config = dict(
    n_layer=11,
    d_model=512,
    n_head=4,
    n_kv_head=4,
    head_dim=128,
    d_mlp=2048,
    vocab_size=32768,
    activation='tanh_gelu',
    norm='layernorm',
    norm_place='pre',
    norm_eps=1e-05,
    positions='learned',
    qk_norm=False,
    attn_scale=0.0884,
    bias='all',
    tie_embeddings=True,
    parallel_block=False,
    init='normal',
    init_std_qkv=0.015,
    init_std_o=0.0,
    init_std_up=0.015,
    init_std_down=0.0,
    optimizer='muon_variant',
    lr=0.0102,
    lr_mult_down=2.0,
    beta1=0.9,
    lr_head=0.00652,
    grad_clip=0.5,
    warmup_steps=200,
    schedule='wsd',
    decay_fraction=0.615,
    decay_shape='cos',
    final_lr_fraction=0.02,
    batch_tokens=[65536, 131072, 262144],
    seq_len=1024,
    doc_mask=False,
    train_tokens=818900000,
    steps=5496,
    dataset='wikipedia_en',
)
Each number is 128 + 24 x the weight over its row's rms, rounded and kept within 0 to 255. Layers, rows and columns count from 0. Numbers have three digits each. The size before them is the row's rms in percent of the matrix's.

# v: layer 4 attention value, 512x512, rms 0.0751, rows 328-352, columns 256-383
# o: layer 4 attention output (transposed), 512x512, rms 0.0651, rows 328-351, columns 256-383
v328 106:146121151107123140100080154144115128116101128110140108157125136123152151104104117158147135162116135142125133176180131153134133116156112156142109124192100159149151129126117083078130115091163117122096113085134122164120167149151091134141147133158123126126096180113109140146158079082119144137129107145135135153136137110131150126155170134188105122143164120150093143127114086134139134171148
o328 104:115148125096118104165141141138116123128101097155126129122113159158105120118099156123130116146157065134157115136141133126132140140109093093172142123112129104088107094079131124127129096167145119114132161082123131127134078128101174166123152122085139138129154131125115099139110121188137108146143136126138117093110102150125122107178080121096137200095141142148135135105101123145097140112164
v329 110:120141166127119133115124089139153086130121134127134115141103111118160145107094111125145117121118079140123156118121136162159097144099099132144130116124143106129152132148136148153134160121145131102137115151127129132136079121189136151137092184059105155141153126161121102110116136107144113154134112156133160127168099136068106148123150141169128114090112109119112107094140122141141107142121
o329 112:114137130147138101154177147171132157097121120128114116141157131110139135107125137139122120136136125165143119132125109165109139077152177102104089135145129148143100181131130140097160120177135120136101122083092119123134143126090141126156101086130117102130134126142117188129141128153123165132081157113147069112075166160160134135141130130121142127139129116151090142156145111112119144104151
v330 112:147142110098097175154079126119059111077089168133096120133144123127120130133100120153128162109110144133145132131128104171136146137174079113162073119144098108140113110105114134159152119136119126135188136138127101096111179158099125119113109120101104173131129094178118142086114139146115130148122100125099121133115162143145100111150193144091160146078154110106142138140094130101123107140127
o330 108:109118138140134126108133150181148132154089095153133082086095163142113161112104127151118127164139143101116092136132168142158155137062168140109134119101133116142122076159154119105113152099120080151065139157102172140140131118154151141145121164156096102121131089150159125104157151136155133106081198163144114086142113138098167129107117140152110098123135159099161159117145109129109156152112
v331 111:121111079087110129155115109166161130145110155132172162157188099131116158128118112160109127117082098105138133175110130114157145146135149093107119136120130079102155109134139133111117147172121120126153132078159137147119138117188140069077102131118113104131157155122133139153117134170195080138124109097148157114111124154111108140147106169119175151132121125127111092139132143110132075123096
o331 111:130126191116159151098137145117178117134154076111101090127103139127142129173145123125151143129174109126134120097116130133068131114122127129144132131105127165152106128133144134149129175133116138111132153132134130109112169168136153156179102101125115118080127145108120147155070103133054172133116150144117176148171090092150145138073186091100112112132103118143153149112122125111162127137100
v332 104:118103106130072160096111115136093140106147119119099120114116083138183127134135165083111121112069158138125102112159100128120133085137137106130125125114126128154148155140102104112155103159089128115099101127160127192119108140136127136156112127147128156141142093128132096112086110103099135109116119131140133126107143124166140142154148135091179140166128144150108136150126134153129147130105
o332 098:124123111138176093133126129166155102118115099161139129147144109133111150115081117158102145131162128100151132147124096110108155145110121136121106101141110148143139088145121068119140146103097132151167118137115110122148115134115148101152173148121153118128120114103107130126113152111196132154178173098075105157133144152102107094095093118157103119125118115144135088103130144109122138136188
v333 105:140147135117150162089097152158144119126119132140123129173121169103095120101102160128098111120139111129123147149140121113094106153130104158118101174158098136125070100175121134145125121123133144113135119131162136153135148124091134125124137125178155141116112131123090128103099124146220150111102136114105128113174149105143097081101124114137127143095152141150108087107121133148154175152100
o333 108:128075133132111101145133046138146135131139125115158168116169140131139163130156106153170132132095127084136151150101106115098126104116138026147156146117145105104159148114111141100112118157132170132141165121121140130122159169154156132126129140126077108132119126135161132069166130095074149135106095100135132118104097141123152129143152126117073119132077140125143105117105147134107076130134
v334 107:133147106137110091171123140153145108097168108125169143066132113144149171157132079118131096119101134141108137152137125149150124146138117126134100089126110169144078118138141140120114120146169070105158139106127129155113155136135153131115129146098117142131145140139089174115092151124163101105154135122137157155104139124142106150128119124191155141106082128153115155108149140118144164122118
o334 107:118120162130142127102092088129114150145089120164061122176134165110111125110095141139167112143143112111128096108096158138079167144130127118135133145139191125144166115122134149140133139105105163155112132186135113125110142098160127103155118120126139111085129160103123059152142108127150151128096127186132153128169090142103147146133133154093111092160122135105135125136109081154124095129099
v335 109:146138139113113133098136145097147127109102148118101116114120133157118096109116132108110080112165108155081115142144167183058147084114138173098121085132127155152178086139122133168118105102163117096143155149143111110127160151127157109166116152107133146135118173139096114120114093127140142101111114125108120134112168083116122108136120125162111108115135073121118154145126205147123093119133
o335 110:145127112113102158149125121145111154158146113124121117169173109078077147144158127098161200136118153119138126151136078108175113131131162072138151140103121099122095143099158083072133153112130114156145096114139131124122108113109134123094169106129151123182147124059141144153149132138097106121128111127183118122189124093131140152108121142083133123158110186141127127126147155111096126078104
v336 108:154132156101120118140124097128092088108118152092143113129127141157119099144126125172130152144149087122133131153130130144126107132133129136160135153088119117126119158170199132146101143091147130141101126134095142167122123114102101149141169121177168103180104089123134172121139141126155123101154096106141102111088162107118135134102114119144137136110161106145093084103140142117150084103095
o336 103:130083080126136156120137106116152144152141157147133149094150142061113142103108060135106100097152169137094119107149143157119136119134112119127096121127113088119138121131087139137125130117117142146148132112136121112160125089109143104122092135117142144150163143143124105166096126127131144126105159103129116142095114130136117139099120101086122113133120119098152110159149122154126108161144
v337 102:153114121147149143150099155171147120132140126170113130140117130090106113134154092114139105138155135180095122113154163110064108123136132108115113124118151192097150149139137105137089118130114073155125113145132122135117137133093108142142110111106180099149160086166137110156116109115154118112097128139147155115144121144126097121118092122103142129152108094130115099146132139088129148136094
o337 101:116169088156114115111157099123109092120149093114102098123119109164149139148107067153177104119126134153139129123078087160171158146085099138160159148104113108173107120116118151131147124143094175098141155151157092110136126157125122067122137150179083138118094137138110104139107141130079098136141148113110121143133105109130102154102125100130121125094128164143168170131120133134126137130173
v338 111:119122126145144129109111179120118108109120143160161074093129134135198103129114172119124142138108154065142135130142128118113111121112150149169116074115135119118109134126071137118112115099099131081123152101117143116095104121195115155122084116126159117125153116130096160145152138108096141215152115137140149147151118146087143130117148108117080122115135086161106132132173165102167089088093
o338 109:117137133152101139127113104133121179131136120126085123149165178145075139113150093117135089087104104140119099134100137134161112122139085096097099146163141144114112146132148108116155110149135135111168107117155138160148085132099138115107170149140090115154111132110170093105115140163144110093110151165141104093119140098166111143111133135137135117136094150099149130105148081165134094134159
v339 109:176097163142155111110131106107129113101128129202129144116092120136088099140165093134095104155117159104150100138145125170147142148154096074170121104160108124130155131099121149138146106151120137164076105091143107103123124110143112142144155151047104120148151130136130143129101171166107118141119101140128149122118196153115142127095137134113119120163135120150129152129130146109131136095129
o339 107:093142129118153089155145122150118157192084150100171096116129132139125150115130175130133100117156108103155159125116120134123126050139205167155128115166137128150132130127149111135115133150124173110122119133081120144105187140117178151162166110148116111127087120145135109114151122139141113156083166159137118124134107087133134177162128098157110116122131132131161111134106095150122104118129
v340 108:084160143160108130083104095152169087153122101111142079128145125150141136125127130155150108080110137125106118131109132111070133146102113132098111142128105145103100179110117136079096160096125145171171172133089136107055131111109182139080128200140119139133139061131121145087144094144146101133174132122128111136135133142088144128123138130152142106121117161117101166096098113172137115136141
o340 106:143105123120083144192131166134073152135108179118098118121168115104104112127102122146108145125103153137134113118145146133157099088117095093147143141117129124154142103159123170140163112131076116126071071106159112129126121170107060134158116075075157126109151147108137076148157145130127190141133089149150159111158121128070132121137124128120123128131149100102154135199121138146174140100115
v341 115:123146098141133153129168133133128092144134119118103141183123138134105153160100137110152073149085148125150136143124147123159152119082125128123137130136121098111163117096107128116102126097112137146114150126137161141167115120114105159154100097109132107089117074122128148138121145100112075129108140138118153130146123142107114099147123147101123112158099089149165105161135111082113117114111
o341 115:107113173158193135100108141129117181107146117133144130137132127149104114104146126150155144096099127149088144151175117085119132131147111136146163148151153207159140163124154093132122132142123108118168134125111105144115123139165139120128123097167086167171117167176150102073137102103147165103152131128132116153141149133124133122107115106120153108128109134130114164120139118143178128127140
v342 107:108096103159125135128132134073111095119120078094100128146152120142072112136075157153106135099107137137138151139108113167145129151082172122090151132093117137128112116105144134160171112138136117129122146132137064128136174165125126167146140107150140130098138133131100187103110093152106127108081134125144151122126153061095132125112113094132155171099150151151096158131085090106145156151106
o342 102:143128148126126165131121109150152174180131128156134123103121128130149155129148084095130117100156109112137112136118106122164144098127126163109111117142136130158118101079122161132126141137125149132137112140114177143170093093151106127091056119129118107136136115105145061158098137133093138126144089126123133109180119149146121108106112151140114099163129118110125133087151142132140149105129
v343 102:088152164196106147167099082097123144146129173137169116177127132086120147140124127143138131105178143117176145142130119120113104118159082137139119161155128126156094107146163171110126117170109134122116116133113125114117112095122112187133159112102079125154196100128125134141132133154150136138147102161123130099152156147163137128100132130114153130126137145072119137165110131146088139092144
o343 104:170137129117102096152156159173111112157110077070106104142186053166143115095113139145128120142128124130098141161156122129113114125155194114163092081133134153088126142134135075139137117104159133124104130121113133110118183147106168110113125143106140122095074124153129130105096146137092131091133170125107158153106132129115136115131122131137150123103123075161113112124131142117133093147117
v344 103:144132123086165145143135142141197117095082136147120186153158103109110121079125141138153180145123135099094160140155153103133126100142148104174138134173115062130104119126179121175095088127173121179098124144130164132149138137148119117114150138158125125131133142147119094110130109125150137170108136144135115126116126099141156137119091084082121127168129149144134121115128125129107138092111
o344 101:118109151128138129143136098125105102095154099141148104071094161142149117184149143134112148072159117165124128124142138142115113110083093148096129118096140163151110137091096143116125119094100124047159115141095088135128108116146167149133144129109106120104157102132122132162112151158103105129148081131118134096119155143153117082133140149155116151102088113104150117133123134142112159153099
v345 107:138105125106153101109115126147144136113111172091146138140133136123113147101145140098138167117078100155149166146136098147140130152119142074048141084159155175140133119074174116103143152132112126123157166109115121122111126129109115123104118143130143076130160129167105120156143143117165088125104123134118120088138105158137156167155137126112107112156154164104135139127069140137162122141099
o345 108:096110139144076140119145124165159138162149112146129131125121127117160121145123102107133138133149136114159086130110149137111126117108133152163151130124104090105097107167114104172148149136174160112107088086098159108155117156167161127152108107188121167109120119107163074102089108134130121134149122131104115113095120151125098078135134110128113102115098082169162123126158116102146133109143
v346 106:158161125111120159130173154124102108146141110138095114110086111145131080116164120146089099146087106147150113135109130121175110152132089138123148137133144104161136136133124117107127100153117108124131163139128187095163125189129102158141129128135146103121118133118135124142100114149071083148089111139094198107187112143155103074132125099100129107148125183153126112156182152127120124092107
o346 109:144106129114147136128122119148145146114138115141145168116127083132156162129067107115111119125161187149125136118101113144104135123127196153142172127123123137109129110140150160108151154128141125146152133110115131169113140092123134095111143155102095157133091127157128135122173096116116159122159134129139148162142143091112126161103139170145147139147127107125130147083114148152156174111132
v347 106:127113100128093118095172141147143130096150090111145148134148138155143111129121113126167133106129149132166108149155123119147100127119140109157098082118144100121147096149115119165129138152112093130159146116146120136128159089097109079096125111117148087168109126148129144121153158117122126117125157111112104123114146122108074150174150097127129144149132120153181128133113146122131129136184
o347 104:111085139130137132127096132111163131133119119150112084166102105131104181135144141161071165136143084100108166115141147158155150160148088164107132146125097091118128154106143104110102128107138175084111170108138111137129122111181130147139124151149167153104115121113126154152113112127106103154142114133151074148137103108184158090109099126148110108105098088080136140137166110125125131120060
v348 111:165124137112084119126122097138087126123123123111109166124136087151109124123144104118108083129172113162139114141186133143179116125161155101107095153094156081158150077132135118164114126129147113154119086133103123138128173123151103134176130130139104101131108122093130115094096156161137111142164136123152108158143154100114118108158068154097136190113106093108128108116141151142113136115095
o348 114:119146068129143146103134103110131138155136126147102135138095124130152147128122138124126166127137147093123155123117176115102099136139146174133147126151109126115104157140142120120158159133124139074163164112112155090121119121118175123087104122136148101143105084135146148130113125102162126131070116152085146121144138123137150102099197093132108126163133140148126124132144162117140163118174
v349 111:084117106116119098154127106151125121119149121103121165184112121148131148108124125151101173085084129194146150141161164105130104119139123113141122114100114127121113173144156113125093117114119150082146138117153127146084140152109129136148149121165157143146139069096128129116156114142103141089097108147110139164126143135154107158129126110101116138133159111141073142123137142118116111149126
o349 108:186133146095142126125136147134116147140114154139122114069169127098106097151114102090095134139143127135130100152100094139126110141107091150134126098144151145133142127171120129126140115127156098141121123125124152131175096124189115088080104134139166095169114121156160120133086178108110154146141192111151152130127090115107128095127069166110116154138111132111169133114106144094119109097143
v350 110:138093127168124130089143180138148130129129112137085116122108158137150119089097143159080111128121173111120149144151131106134134128122132169115162138130113084085123137120095144136147118134144133152156137101103092138125098102099106115114097135138140157093145160146100107187124103160131159072116122161109099182083133112115141146153094130130131150094133112098130132145124144108120144154158
o350 110:103145119143119155130133109153126128126144089113156131144124108139143101149134098138149119117132143147145141122111116165154120154123115141123107143190155183119135125097123137104121130099124077145086123160151147126148144124143120127173128108142109140171132086116154095108130131123148110137125127112156162077158140135152145159112122128107134133129111114132134093085107129138137164130101
v351 108:094130166105216106098066145199132144097152112147140149137103152162127170136113118088119126118186120128079100104128127103143094113141126110144193124080150161116128180148119121128110102089126115091128144109135128118103096094136166154116107157099159138165136106089109111153094127134092095132116105132106135150141136139097130103101143124133091184135151155135105151155122148138146121129105
o351 110:149123089116095142145128155062114148138141098108110123128189147093095105081107148119141156117121121141107144100119118139137099154140154152124133141175111095105129134096131148126160128119139107161113126132153168131157135143095106117134133103153110126130104119166141149109136116097133145152121131070125156115099150119119129139132117110139180094158133192139126133085114096150131093109166
v352 107:122149156155107095117114127140182132139094111133124134189126100078141117146117085141160122174110095146148141113121151085147112116143129126136100123120116150130091093149128088106116129101120142140131092097128116103165167093102163136159134123144133145157145085151115075109110081147139107119125076120118157182147131119166148088124193142122105117136136090134142113187076139106160124139148